Part of a small language model's weights.
Size: 9 layers, 0.708M parameters.
Training: a variant of Muon for these matrices, 83M tokens, 5075 steps.
Each number is 500 + 50 x the weight over its row's rms, rounded and kept within 0 to 999. Layers, rows and columns count from 0. Numbers have three digits each. The size before them is the row's rms in percent of the matrix's.

# layer 6 MLP up, 256x64, rms 0.108, rows 22-128, columns 0-63
096:525473514486596464504430543560603523337524516477491546513484483536527476439507434571469484502435516525486465498496524531548514473504479578429458531457415473350531553466498531513470584578483504
106:467474443460468590449547447463475524549449512500475408495542486512542421627432530432511477524515558517579492430422551465481583508471541504497406580509557430498495483532546477458541599523577521
098:518462488454411556510451435500498494498506614536426500428490639556457433509540428514420418484517474501474456496529453560477464497451588537569508443534446484567559587494479519566535461565491511
092:528505513453519538509512456501536471363474488631444505492561498485549463493476434472451557482514530518551535435411464474601506492402482453495559533363557501562476568501459469413521517552486511
094:629464537485547468512578587544433495501485448470465605491521488531535520522554436465530468412507645478522463453553459575541478492481428498463499458496511436589420498447502554468504471468532566
094:385528512506430541516493559520431447545559535607464454524466510565518514556531442513468514442431560533492482540525487572478579578550502463502500485496490519495464463483402491430444627394475442
096:468488584557559564484430496515506430467539452549466487403527425439466439536484517479532436377573572550540503477561466567413534516475498512604513441591552476463519508477519511548565535470557497
096:527505500354563506454451551507488509427582515538437450557465455532495525601528600472535482516543549475484511460455468543480542451513458496508498521348491551548579493420575503549508456525503567
104:549430598524454446351451550512514403585548515550484442463546489457549523513453478479455526594473546476543428529537491472474533526524535507475454469408556555416569523458493543449461566492466490
106:501562472529533555509471507554551438548517469476543520531403520569552530419469442548446523514372553483580529489491501428533473542535441436464557451480601494392412478562500476587499525546478472
090:490465503545614490510450605446466531479593525573529549488442481534629571568471496473534451505525525509525507458452458451471509562444448480508532479431518477555526416498502530421494418406591494
097:408405507558536444480435459550499478510488483478434514442485523466614476560523585568482529540511471484541449441499533471456575481527483524560447467581538581471486477485555507544374615466530539
105:615510458538556544537466555433583474545523370570511410583554500562430475431482511506481470607518495514521519523394498510531498456459492477531448472516494531434429378485493504486508530523498527
099:500477489501628512499483448567575410426455532518419490423557534545541543524429537480492568530506583493563631543470503445482483500495512455493465383539522489543423451465442462527459561480507522
101:480468557483466560481543588421505515521497491509460627516508495515488513443536429481532435552447557502487535419559511471435557450468380448468481521501551448473522467547445515449522617530628464
082:555501499512561522472530509456511473514447531524471530493576572508594430484545497587517455492480497443456555485467499513569446531509356584443431438512453402561550457508433505490532584604449491
092:472480438477592572546481534503511496398479481521493514596462490487493406473409554569547479519585473519561538459448539542444529592542503550580529555536440468431523412385461548506517529510490479
091:396512431461593454512454519490517466519494575488489470421520479551574528467521509427522561449524436544589414348547464580562508590512461453498429517475486503549506507511450511531516477547479568
120:564553484505508450556460563447551538507515568514516455457482578519372618431458534526539450525454571433529474446487507456479499582520587445589490523522558446408477442502497540501530442465441468
091:546488530549445443475475533548508518514409606561569399497508472542446487480599466403452476582579501453490510460535508507449592497539497554468536535547543475456548477451400468437477559573500455
118:582512473436475505488610475480483438458497451473503455435615467617472413450527502529455528567601519436456543488526514489531603492490574522502490508518408473524482478515487494491481644528515480
098:607479513567531457496569439553514509457442508543473468526549414520470484477490516511398462540489487527400498461457571553479543422521468457437517492498610522563598473558534538461508360514465512
101:477489457530520570512442519460395489413388454541475456548460503620486489650503495523449502410463517520492505509481459472504494470515509453513533499472523471551506452560576484571563407577532429
106:482471455443573532451507474481562494428478523423526479525473463574490466598513383465500518461537489429508467504452566520561578539440621477516459558472544447444489440555453561523589600492469502
100:563419509464591503479493514561404587558462437515410546519591509479511496568503473524481499605612436534463521419425552506488456495514532505485524506495495532492443434508559488410508540476579431
110:482472452451472505533460514559505515640481553475427566448481442544466503492564483504544486444534536574600496494566446523439438558471558393584566430508540506481421462445524512527517434553557471
105:478492484464527515445498486490530455408454487415462498469490589473463490491397521497461455559510473538495513554469514559587577395450477611645511546524538517590483491448514456520517606473497514
113:544425469522612582482485519440464553475453554573540475497490457495586471487495467566442529546501461469501507477502523399519539639509481456546442381505547488489442471517536476522595545542451425
104:520425477475488610572466648573425492533475471516557532491522544565489545486439494506456518579485473450404407450456532493484572503454511468515494544438449463406544470472505525522510575550523433
098:466523488524556501588472440481516517558570495475434464478530547469475453510503531476473453570486542492588534509538455419444479643510581410492445459414511452451537468480501616442486566462414519
105:514476515494587529482461448523546512401545455513598501529453483528537489455628549479482460558549456500553427443459451436437530491446442481608518503451574532563431524466557540529399552475509538
091:548503579483489508426523473449503449533558455505565496525487543530454432453432472530475551479557389495539446536462416564476578568409547423517468481549590471480576430566461518534450414500553487
080:517556464557487428506502497588451464471472441487538466551519486498523422571476459451485455528465593535558459486566545546568575565517523518422514513513469375487531373514541422431519532439479576
090:437561504496528522507394471484532463484508584483427444552506527566493481528483537513490432575520453426512346449394544529513411552605568461546435526478471488442512542518544495481554516542525487
102:608543430483560574585639488473503511505540514436507456350493478537513495544500452498547480533460483519546572543483519457463526394479493492475461415452558464453489534418533553473539476538539517
105:401455560537552499556540486426502463543426522469501491473553511508416449610593534566468567522436471544456486424511494451442489552518540442537507429504515629466567496445423513521559530513538472
096:439510582541508433461452523630541449496431527409493468528465552505478522503407514540534445622537464481491470517485594446449581491447531475550475496460578474495510514471511632460533472544480454
106:493492483494447587487486560493474489497493463497420500499516522559440480569580480464520542509600543388431491445512453572461556562415584439592440491608458445549545428512451491469524561517481508
084:497583490475515457478539552498470555478571488457540533554568470503431583399494531438464461470494544525496483411466511599476572542492462502635486508547497469459548439555516605490535462423558576
094:535449421556556506549438421566481483386494486488500482522589503486509575514475526526395411489518525557534485414556512437472447527523501554541449450541603448587428465576479523511533541462483457
104:551565496441506499513498467523548488523453559423626529491454499575472434518562520465432427564445534490568490449548406505479497536541486508424501469554524547450538451389411459543424487582533526
111:507499420542458540464495494443474519562404475545514493463605439539494488509544519647462560474491485515473482453488497455470547519521613544515461447509481417337552468442455512562525510533526469
107:499450491475555474534492546546532540444502400518473427518488559578490506477507507579476507540409488508495476480579498538609525481429456447565531588534580508432471404396484559543431459505575450
093:561473516489475480453526566530549566575521453518560314514506482565474468524416521570551470543542477506529511547418478505541537422483602492518492404555474520477568526409553448527504491528486486
096:430477505500432625499507488561415496463476543441539513521521604618531490557477519524523527550562518455562546520464528439533531491481503429421476401365523456581472533483517481513466543509461462
094:525538499535527469452445506478409508545482513495512557437547416533478539456393434539413460526461538630526476475520464531447500557429531509594562585467488537468516536486572530547562385525482465
079:503466492583511521544531505477453410508400470541455414523466505520500496576479442536622496532447403515522467536476516513528476529544479559520518476518400523413640433525454554430463504490568460
101:377465528578547567542511537498546416500462504585380475511441516566483493431485540466534492497554520479475527512447524498486509386502478551522490405588582512416465503461519436556479537523534579
088:525582505553425426464539552439511522516523521578476489476542510496534481460576442525449491426533553561534404340531492527455582491528478542490536500511505375569504481432471508606519516496511489
113:554547529545500507520517478567414544514475497404535524427415453489472515471460434485502495445514466597458422502498509551585407515419507423620451486501589518541526470446468528548499555552490588
089:481529464598502491462569518438478501593557580456456423451512592567497520462536469470406384496501587533484380491594484493519510534544443466488536525453488440525489458499495478589516431526474526
116:619491403523527429430531576551583526401473468455554481476489536455535429543544480575471487537482565519518504558509391486506517554541502457598514458468562439487471455517553543510567467508456425
118:513469493502508597533468503521372568453517541560481528425466418510563467471397589428483466545500572532436571515476537506565489505520558493543530422550538539585503467426446443527568499489451449
080:377598522490470457506542516573499531469497587449432487486552547528558498518564401514582458559442492535489396554483460460479616462590499451438440524489544508501546466513464424487508529517539524
097:478414487514557578466417517452427530468458456462537528486489449483504401508529492518460571551571517569493512421457622419496483484503424577542542479497522552503481448577539393482537530587519540
093:383565517523507483489469525469455520553533565455453416447464638459409513514514465476475514553411552488480549544494525467469468453595453539452559517489548532513580456437557557444534593529498521
100:497562484486430510513455495576463543551530464501574517481437514513439459542473406602500469483584478512503513456575610517473448479440555458504414425481510435606517427457533536484440499614504482
095:479481519455520498514532451454502582472575494435488495544497522500544408463518475631420486478535655469571529501381544435492507489513520525525449476411448466484418499528482553550520542583533480
096:590383514551596522526404554471464571552447481495526469471546506537525551376504488445532450500553538541459479516541567485511480500515543476559473323507489520539473517541442456470507444512488475
108:471452495530598506506520463452452428612416527496531541451490557602474497439561569471537490536480452601538514414453526456447538518443491521551502496529401513481446577486543566413551505508517566
097:594479415483545500471463498510503496448458509458521421488495542524466494463498516570578372549519508432517459520462527531480531499517569491665512534585477570437502447422516467492615515455543467
111:528528545444532497436442550480538497549591413542530427435464539494463456509422429414440490494489570424564583513543512518505420471513579457429547426539512538473633522508447474476483486544483498
091:518495444514557506393517518534542476426597596508490480493499488529604531420456510526498590422546509543475490541597497516514516456480525457581397417487499468569515469409466494507384473496512491
106:493457547535517587457493544393462563529577581477453474504488454511523531512557500471490483552498526536404428517390535467484603509501420427570464456547519416484421494424494515569563558465526489
095:575534565519546481499488451461370480453511490483534502421477469529438527608411655521494551493536516427543464448460496521576547598519543410522427470494484485527505486520492553549473523464464532
109:589535551467579518563470550534464499541462444579501541445466489519474577517479491467508374540548418492503393515566484467567544507500484479487452493535533416443623516460568510512394442524507516
102:498474425491503487453413462414490590456540368577533497461550551504575441486437523495496525627531516483492490519462555481509411501439456530549480574502501420504574482542473495559554544532581470
095:510463475479478453503547485542382583467490547552499547522506500498546528514663473530448449465513492501479427533420555559507603397449420460545467525502510445496498525490531537484493551535630499
090:628507500493539465540604471467510487537473412471574430398467494540479517575350510483494411500500508509589489425450511450461534445518491480501603604486534550490450478523495496508501525495498488
094:501525542370427567396462509528519513536631477547481536494434484568481448429481413510450504519528599449447458554556553437507514514524446508499457517516606501563517479485481476530578552537531488
096:543478434493567590510527500508548499492498478533466518564498489506490471436515589512536427534385478502514525435532509561537556486450503337566541486471505471494493501559497375626541451496563478
103:474531511521501537427507546434540545574528515528474413441428527582434391534610464502470585420525613504530541555418443487469514492474459459506496540435503478462465469538511534563505596550479475
103:596417601502501566469448487518446541620433492447552450396473503508422490557469472459465521517423508537582484550470444548539531478496594472477512528460543470498470462524393530443479568535525498
098:459430523552559488563566548473454506530591528496467525408425479530535445568473561459489439520518543513510444539509603498514597500517423556528503513498499423530439394389538526493527460559419480
107:476466597501633574464500466543507520425480574531431519476495495515411495540472414468562560489482519496454412584476585471527558530535478418552539451500482388441517434463447500445500482516529509
102:504419647492545431567517501413543512450508525598455497468576509585530460447523556413548492443577477487544436490491521543479506418507420462541460497490521512447449582526475422481556505547509495
083:603551537544465402541426574507483489548513423469476541550590502553476400495445574442478487522505523487484471446511584521503417531493442539505458558568535448495553466514410524542459398468514434
097:507423506463567485498476475420606509396566519503561414496511469538514534488449571475447497437569532501513519402487558565476652525477503447483495555544497547533445522427605468475487469494526500
097:495518530462496590515465538551553542523472460416528479437428511488462465506593501526516585469465514498542434505531422490476565575453592471457551486449655492540451586437519522521411550446487504
095:568471498542561465476550438475586456422522576515466494583526384554476590441441535533423561466521540498576522518478596537464478459518466512418472577531532487495506384470472442458532522473540497
097:457477532502574492471424532552406558459517560457557476498464438525512491584542512358456563605470493483503437458493520505477535480435494571619535503477444541462446563444435482447572471503488474
104:572485607442487443482421417470527522477452511515533485468504502608472516532540422438520470485492580402432446458516489570533425478533519494474483550455603431422486537515586585514478456464466520
098:450476561484494557500520452587569455434516521472484437487473483570523488464486542480468455427460535423540518500523494515560529530473614542532547420463526467567537512458553471574366389449571563
098:449599538533598443503476484490451480527443437554508454426489506492488505442507490530539489581532517573538468422479543438495579582574430447548478483516419399508589549455503552486595545448520507
100:502523410449649466512540500470454442462532463571487494444504516493547486517425513526512426473501488510531503540549560463590562590566547414487555479462464501553432478423577503391562474510509548
118:594459471495595502483590539499486433563539422496523522611432511475545453598517546590502397593487553518507558435450576466522510494521501460473469448476519492473490489474524482393488477436555475
101:492545480470523574448471473513517489524514537385464394532422453594524485494468452478441464547513492501480566605599444453486518534433544554547509415472542482466640483518506509520523492599473477
091:542436510525477489464563545490447494533535444551382404484505483508400550457548401483554535514535479567575516441497544523501446529400501478596527532493537469545551577456517460508565411436441513
087:600604452477625466587526481563490441477523450553537508495519454503430488456533539486386548537467488504465566541454492517528525529575555439413464448562451494460549505443514486436419563515524502
091:525480503377502509440491513423512548432552633442489418487468543572520492523472454454527559575591513438528596531469511438478516572544489494585532513470547484429549506470452504451541462524418472
104:578497481402524498523617530463512475500527501469538467460511478447515493516519448507406516559487453545552541505473519588557544476404510532558487484497522499393563469577530415525477520508581345
113:484378549538481474424441561479460601433499524454488558513516512566558364607527485502487524513613553429447460522456512465477515478542575481529473488471487473538572472496469502558519574537440481
114:570509544459574457553546529442482522464499516532436474536525549647500554488498472468516471554460553559488461504522457513481450391399455462546412523499552512473522367501496536493500490456605429
086:581510518518418509398524551419449446454581435536484469460510526602434506572570488564531501506526566458550468498523498480454585475533450483482464599458499561461525527516529450480493521441612583
114:581529556475500570456494449599514378417469527402513495555509538549456469512526438523493506517568555463507472515465539513503473476465550393481402519598514420442532481554554559530496588517527474
085:399481480435537476584568512522498485530527451413495516488531440641536537560533591469483428466452570514558482496542478487488556435419503430485547413452427571514534534523480580483549495494492451
110:463498525449558494461413500515530514477462514560531476480542395532481455517598580502546540530537493468608509448502574434436465565486503549498522483519589473381420515533544519456520388526413474
096:470526485462510529519538629378438501477482574518433584510543556553449482525538477531473461477554460513579447426444521546531541409461566436494480506454501570513386439501545424479512554517506457
119:488468491533492490425435499492504501475480460608496494561443508542466499610425523472406558576536516526526434469384475490405539436511470486560521638503475486509557477448561565460427506468523528
113:553503502436468434477596537512564471490482518609518406479520514596405423424588537511524549491527487489495454529455488466444535450497470420432591513505465450414553526487558522542537436533545558
100:553430589518538616424415550501497464560545516509472506504410560500460568520387508527472472532501481467516488479499444516538589441547510419518544476576510564547592442479483517557466453462417472
102:524570472472512525391510556474569520534567456579508482391568550508479556435416523511477526537433544543477517549474498456437477449449459559493561385510540478526472476469500598418534447517536417
096:582532457500469526467509474545539411594462471452523466510520541518492492501523522510507542582493455460399482435600528474514476600510547389520448491561488339471501495446500527515528486618503498
108:569479553470558459508444514613420454433516549551477500566481418541523482451533511590466432559466508604588473511410464422551489535533527457534491471464507420523438469541451467546554473451522440
116:432552485478514529489516483499491425464462606481437470552534338555536424528480468563486524586453483471522500461560561500547540496480580515551424554526496481408599449456571468498560519474531483
096:534519512471552564485476516492482480462515540533539547561412410550470472490585495581427415491333514421499491527559563565498546512435497475491572548565504550507425478423547499498462518473541437
104:524461527525534533559513426473540439496379462527498523494575567535511512507436518484417453652538457509507496400467535446489540491505495485564461438537466477506513524474493594517556613431554423
# layer 6 MLP down (transposed), 256x64, rms 0.0288, rows 22-128, columns 0-63
086:505615509496381568476547453516454439503488475492498501541461549492441432537544492493508523475540563532550588481572419500513449536470400528593495503500511383525510471465597486546429475412521547
117:462544577579516556532466574505503456537453566515481412559560456468469527450505460488489539536438437535530572509450424565552504453513558425470420460488485469504439598566422447527429603503490537
095:390508445444541514391522543549552509595552443479535504501453448531433509479442592459486525567508448535510604499538532476468448527524531517417513528473531459509445520523421574584480499478513379
095:506460540537545444465536512522485536509544499405540411435594541474506515494605496456468433475460452519518527504496567542419547517595408561501380526597434464499496501469566492543441558441499478
092:455470484538578390483436494448526498449539524471548463493587583543581453436545545481519556550466442507531508566413532451458501474520466517530442577517544498482483473564487430556463476597424390
107:523413481513601486513520456481524605483485557440421524430449505419425515454509482485465468526547443462465539437521584427528444511485562471549490503475442538520543439527622517494559452569539598
098:504480519497414573554538485534498492529459444564517493486606449514473546513447485532485615480487549473495554511494463444640574516574434445460486505417426458455363501507506521536565493445484526
087:526439509601466525497504545502481455486506508571560463506462526515417475516460463662478572525443377517511513482511556445491495527434482515426448531472513504549472551558485565540549349489482470
117:450549510537542515498531494462472555527557446519468545562449498462454482511536427568447435609525477510467541498468435529479479484393490586491422499608539451522426551536572422544467404517462586
103:522501503592493511500460471504576513608412533453508469584584489456442521575506433513539488441583540537446473512491537442467435452404483526437578517428509403511579467443539439562491513475509535
095:479503475443415551464516470586503464505512410428492508490513609491460485542590486469498483483469458518514413574565595566479571484551457502533372520512508559487422544451565438561480496579497475
090:429587453454543421475547455494532575525479448459552416427496502476497483528367531482484510538573599516444531536483541500466470512582528570466525489451465534484498567419498449436495506526614567
109:509510489578470483506543499592503536534551572403498419381400540552554523471536581556501526439492466433513458470520561451452504455520500554479615485507549482455582539532450456443460434442512514
100:489503510509481473540457480467505483533469511497479531476526548472538586478457509477521575417507491483529411459512566513520613414501551503617636503500400408433523487513431579473439576463444501
100:486457475486524459489468532499439494544589508561450455499544520498519474549495584461491602477528476487523417516456563502485536450473386489449627477614410514525482450562532546574503518423401493
094:536478500517483488593558422569557626475564405451469508491491453500457562520493437377415591550530507536463462477582514465456555492524556442485539499463532483519458573509508426496476413477494519
102:563477464571466387496507418408469420466474540507510488546575546481421504462568524446556500612476452513522558576432569472566547563415571532434445490492500493517449489522541470432526523495508469
099:615498528546437532524552435499442526483475474523503511578474481500448439582503445535523408516558487491496596566486511400465480482506573509473605504489567492471469526388461368492448528476529528
123:558473513536456474567511443579496530486436458523481509536482536456553531489436471464484521510488578495478491462600469592484614574441392485517489510453481589384451516549540499555447500501480378
089:527451494447535474524430527474570485489486494483454512464470576510507505441488597509524564556410551581557484559551363528485476484488540443509390430485490560488465468526619472501603510479441545
115:517475534541559521558459476502491496516510476487579490502502509522342431522496365553509475553488528531479419462499556468425526424504456575546526496537474548507588526563515442424455438561481605
099:453572473437446508503471521504482485462476417551539470541612505461561539512482487460566465455537551496570556573478366517499498545487442563437523421523445482481576441390609502515511524554504484
106:478581531509505469486518520551522530504540500450528418529597447466450473446497475503442426543498539470443543605526514549523451436525417480448478538442418660479517518518474503614511454512566438
100:433523472530438491533457561521489458455646532506486505468493572436439510539555505457515486503521515434537414465565497534574392482442548515518453514474408483540515581581507495412470578550576473
086:517585355467467433522526493516467426544476547577536539506521489493502489542495497447464522392386530501497462551510567668508524432502506479492446447448490474554570543542495510470577492500488499
101:513649593560509439453560567493428455478472583492448491536508451538490524444504527560485479428452455536469424476395511508471456530456568530536550484559439451448488541523498481522442521489540616
100:403473542476489492537623428562436547503493522478477486483530499491496545585574499463335401386513498531516516498460469450412505506489547487488543478523546557476468548488473527500558550515589539
108:595447518492530463475434504464494436506450600445516408458463458468580526521533484476487485481559507530519569404527537511407454520531458546533488533496483616616435568541457535454472557484519411
106:539498501560452456485548426470535538535520495427483517504457464454484595649602483454451407539529465529592549474510518481447472543535456546517442510498513482514359496412494532511450520579468498
106:435533488495534490547529545511509501487515561493525427466512500496560550488463430549541428515507560536448511429454488508531524574520417559503536525581422430481423632591434547435417407533530461
096:572495494393460390568507499433508464558562499492553575472457526475419606491522483556490477496557503440547472496459496561540526514517335538463451534531479434488548510409563533517538500471536494
090:566424406452438448518460423556510528514478508471437491492541499543520470503440454479515564477573555564450544480528567393541493527516538546539574534508388519528468534448561624458406464497517515
093:509435527529582480459518529482519498556514522504461513455522487471500570456480545590492554451521477468449532429497518444513500384534541412538463561550501540533512617469403544525440457554512338
097:542434460439447529500466457507590493566485534509571460486526484443454498489497502450594471484457529567462598525497515492583524520530565507461569510321537472581516481475422518508382482515519488
096:514516376389586570474552425549537534443497523484513473471593414458534555517476533436490499449501512589473608461560490561511570512472446537484449451538506480506574491462477447505499411557527490
108:619522428496495505500519440499492433515558446534461561533445531542410499444511485419534550483463504572541590465478457550480512575524405477528436497507513387521539630484461436498480527534569464
099:530490471493487461435501480491555544528543518440601474480606398459468530435461461457473616499466498474506549521472440557496532607491454440559470556496501481586450420566568443545510509398538500
106:524443484481527596522456471464448480540531513500613487490563426507430566495537605489576444512587505533492463404511560548492467449519524503470501511485463457535573514548397391506472530390462516
088:495524519605434482528528449458547505530500431457406479512426517456595483499558405553530551513534481595500464581501514508499493379451491510482546515496587509549505523509439367491437560506561494
094:420581515477487536452481497504503468557511595611618552533599485535441452511481464520550485488479530377509494554435477499553448415468548434532540455496387474510524460497456544458565511480468483
110:432533501544611486508496502538546515475442589488460541523422496489528494456497513515455612513512451487500486407531543529528481437444475449581634496502401438556488588518523538479508402448430482
104:455556467459496492518524550581448611464501549486479542508440450435547429445493512445504451526495583383521535485576441596592483502508510457470424510481531467370514504533544488559468516559563488
118:466529516520464362546462421510500562557517404467526441525588447526499445503492437462529450522418487488456523484599500539558530519513407567567540501413587553527493435468481543562464517558532491
094:543455538428469541530449570499474425517500501411508502518516545540467490487503556473450525412509484415585514454489572562502501541537474548595539413383421425482554449503528578539490562425510562
093:464457478478511560426464555448480529533481472463439528490449474468556583518478374451452507441478577490484509500450461537466431467526453532657477563610486573483457485552476535500565498573510568
098:493476537545452462558505403428498439531533506550461430563583436557400522534576485410486520520533467470529574588506482447530508569582568495468465458574514464509485430422554468455491494487554425
084:504592543486487436505511432506513587515553473450484461501458478536516534460473621479396475526537515473433617562480410478529500474494443441505466491474538473517521563551463398519626472476469582
102:492486388549447428551467437561580541509406441455526494512467481498473477511406491485548524526505518508424506467586635553546534488506453465486523614517527545470491459514607510534476526450422459
093:424444482516478468439506431626548514374531413549577521401490486449492535511536505448501551503459552426524527566514570472605417542520452453529505481480494528491529476548555475456562474556514548
112:489469556493491505593493462458508504496594503437579454514456597567496525477495510510516573494488396477619503538535488506558485469496405512376429456551615469503458527404501475483528449508477468
092:491490511449469520548449496530491515462512382517492535500521507478555536458380474554578593611473509514433495562407365500440508496501577479573430453557532529534471521536485498485421494576481496
108:502596480547476531533486506454486508562547518490472535545468526457460477554532521470586524590599509490488453418472551449539445458511663537411496474452472427498559508489484441508445395416516494
109:428525472445510493539468492539434509557518578521497479490468477502538488472477496517524412404472552560477449523443515519419437509551564537567510468596510456494492458633439434593399607517499489
098:593427483541424403526475507339500467529473479537522535590476439513428470572483504455482564489492476464498602491554492591588445504486483470559527469472498478553498530470511599498488521431552506
096:460597505537410491488577468443502559540451464529517499584448394527540587577488536586572459505495476499442509537552453582519476503410516429466457507496477469521430523499423534582416464497464468
104:514473440473474537536536501511557525496471446601475551569413414538470495520456456537593552448511574512428429479525514488537559518460489448596524527455577537571456580426392482540504456514460437
091:491552506494485478481516520545357475494472548445424512588397466529524543465566552525541568348569543493464427453506496510434536543528532545533573461478531402520573478512501512519519522458467450
092:464593431554479517480374528532467481531609558523508479473485474545414448556501491514549524528504527507488445474516474522600358487560533407493518506569427490446481498530458554498563494403472530
089:483472405583565504505503465540496581512468501530464412399502507400491449439557462466462487587577455483450457562479418536565520550484440500479559415472491462482536537540578466545550556577530534
108:499557418503388563471536537504526536440470477548466560466566512452513403438554541567523487421447522450504554537451483498450481545541576520420466524509513530468601441603457500535432508416545536
106:476516520497509483471473558545474455592556348478455530503442511508529474463552463527352525453453477425450563479527481514529472468571520492607548477459565537469498524485478486490516618583432491
116:535504517577529521428615431509449577503435360465472569576458488521526476497455528539558489455465484495484456462451519520513523522447467641421510514503507499459513442602588502552516479470478460
099:502484553415445456586436458479538519505473487538468449520456501455451598551489373533491435547459476473510509494490453554455559553477528599449540456545412471490512484632508482497549542601478550
104:457596483536510477466568589548525547560463506555491495461500449431439398565505531446481510451487449518478479566448475504492560436478509457550438530548503505494520384558637518502463546453396537
098:448517549484495563546514509507433523452460467437439486514493488441553631494577392511490405475547519516506544570540494483490572508605477523498492468454477489544468548383477444495497424622487549
098:481542453470578577490511546555488483481625499532515518389353535505521519489531508518520466541450450511521567462514347479464523569539546529422474439481533472510508542547514480476421445447504544
100:570493536457500472499482570539410551467496482476516511618566503529508500435478490487479440494451568462470576500513414482419538507625579519477466433526519589438458504587429437409485510531476454
091:387507473442549517548608505555518524439519456436438501493617468514507516476454489416524547443476481561518552397526481571556544552524437552434577546476491493494515479432519500563529529436467408
088:500591484397511544502503521491462495505467614459476513494547537416531531483455572492537454490428427542493541520501420562493485392595653440449514492504450486471561506572546521435500505487524463
088:473473553513490551479424490462519527376494551391526504447577602489583515493454486509471515546462481570466534399430483480453506421596541620538578478501509432551485451544496481508481485486516544
094:449527484501510548577498589412391486588528491534468475559373453430500477483606452564510513583458541450554520540482503505511413465477509576535497495564520413490547452474493449450455536554506489
091:490635477516468588507436558449443511468494494457525424569474466463472479532542379509616496526506478505478593500519521438466550483515607491471510466491473482502489512495476441531399561597488580
112:486579531542474518493431458465393487545486458440526454494463565491581444481517441533523428526500470433497452620435546427509529474440556465534450562615546559550446481533572468460558451543491534
110:540499485543471430452429498424473533465478478535526452589479496454537552514547533523463478513540534541441576507431530547509443458517548452421536498574383595467506576597463545410523473404550507
092:513562483538501530550502513537472536549490470396482561516362439590498440508479433473562496525449533579449419459576446530448549476461541551507541437471465522463552514587404563536453555513454485
100:492549387492473550471495574501427462516413502492563508527495519450454553494506451472518486547465553499504547493499439490571496545542621555357471479502481506492541355548573457503448476494496587
084:385494471508551534548528453515495558455490533547515505532484481472479568478530450502599471512498543572528454467476451483423594476412362545473518461562465505438540519468571483491593414565497581
099:501547570532506556477559515488476488494476488444546539514541564471452438485513516535546449445500534430442458503549473484538449384448458527544341466444567459482567459581527436557515515590488593
099:513483570478446531494526426529504485525391425409479458474471485568590498461557527598509545460500506564486455530512533403558481572478599494480430595470539552491434561431495498533508490519402491
092:569577504454470462539471523508423533501468410504406485481537516446575446515492422471486555553490438561412513483508494479549496402509549553547595464540428524478457616558512503439446571533499568
094:526464533503429494470654446507607557474487561538432531527449466532446508502413599541523566516520478508502467495497590461486412567537528484405469491531494458477477459570476506516397477508531425
106:464563498531523587541564568522496499466525489442474494511595454448487456425525482570539498466553537565515495500425487366525482513477455455391453472459466600503523390557505446550507492591539463
097:552424429408460572451579377478594479508504542539448508469461525524480532487466609562549478445511534515484533520545438451473498475475531462573520545605499494533504542498511472482581448378485511
099:527563583565507564513493534553496494534528546485451588436502486567425437519458528435507415471483548515455488445506454421615506537455430540519464476482442603379470540570473479535512519504428463
097:480559528598475522506489499463480510507507517442508549542614483537468472446487502538517505446500485491537561407417390549503565525542398515455411516440458512474467560506487498584459538550608389
136:468435421473553556456436538532491549502501547518588437425628478439423534488513480438503478554462479477544519438521520499546396505548563511513520475430454523513509415551581548553428458496502594
104:511468499501445424491512589527410456468522500492515524505412530501561438474514481517493495466462562493533487550558540502467545432441332495556494482480500519523549475554593565554628467433550425
084:438518415408385537455540538542554548494481584525518484503557508513560383514427545456534458489471541462499526564472478532528465555546435525455504456461511602545554457456497557518405569476502422
096:483443471455459552566556505477494453470356568511557511472438507507542478574432562605564482491518517467529469417518485519530451477447411534549550486531468573543554411545497521441520530412574512
095:548496568541558586537547440438507468550461435465490493505521450532524502443460558568544559539470509420420490558490472536430556464495491530488419463487477536575449620426609470533508409489459452
088:505545569494384463504535505555433478426512540523525498410414549506504606603551439513523522455552468537507461562519479496469421509496380448523472525579525440621523483498470458451534529491522497
108:529476458459529458536573454489536487466488479460505449473540542512666501458452511528532432487494555576568618485469349579532535548579491441412486498524477518500463545481513467472505481456465446
117:568483483541434464483378465560491457551529442522497488505656479456530452479521499546473514507485508494502540502489578496495444440480435502453541487510555430524441641384545499548528443546508568
091:374494555490580440584524508523496536515463430570496528574526431438510476472535497562449558558539497527463459512456494571487510453447642541407540503428511496443552459483530462408507482545487456
117:474474528492446571484477510530477469513485411475599507446451505486469516455569430415472493485505527514442554534575425501474416483510516523521449488460518578581520395658490486486530610567518511
084:455570594596516467422503476491480542417538405496475512511448496435485525497521463513512487563493439388560602560526474503476564554608525571559434537489485426493467447524538503433531424516493509
104:480503441509513468448515489504550505505604507519466499547588458589438439574437482562515530510539489505458548493485412452534505486538389501580354549515512455508460531519385514408560489531527525
092:473551485533422407521580436559435582502468481456534501511525534469441517566503450420410435540453483452485632452555444506585540584565500494527439460473420485473503508512498519530547508571544537
098:360502458634473496544428512522466520455521478429490419420491527532396475479459509504513493451521512487550501506548516443482490484550492577470548388508518504502513505505628539560572542502499592
104:525469536537540417513455475472491467519505510458448537525435453522469532490568407488455401431451529513515559485521606524495513421552435560617421510485430582568504608473514494452486443520513567
091:501526470513534543449533582610482526539554506480502471545544454433385482520455501413548545422472421471493422560570355498497553467515483467431539572497465523507514481547470480593462520441497531
094:530539577532378558565527373493508525458492494557500546400509518538407495447464486528472538466497444546530552475489499406523465492501558517437459525423521520497472417575493476514587600479541558
093:512484504485499476530561493553520408486484425464602490497514421474466506554437489479517410527520521509461544454519494432568527571516578460553425476504380538488473479470466580604538512627433450
092:582532413450568460439464505515544504503466502511546492452542434460472514494485464489508486424438420571493553546498492535550477559622519528590534528542414563463540553492341430462474504514513528
106:631549504475456560440445425465558504542520503525462495450450516452503481469500480512539587506578427549596548557413467560497618495529531453462498461463436530540450579413465487426489479524504476
089:444401531467482563511442470557450588485471591489438506462452532534529462501520459499541499534450460323454557550518579463452468514566521613497471553506529531492453531489471506538488601462467495
097:566524458514517500538512505479500571505408569536474509515424499451474422520501488541575619431475481521563417606512446425549515451558372499489408516556532476472523561476470449459536507494564460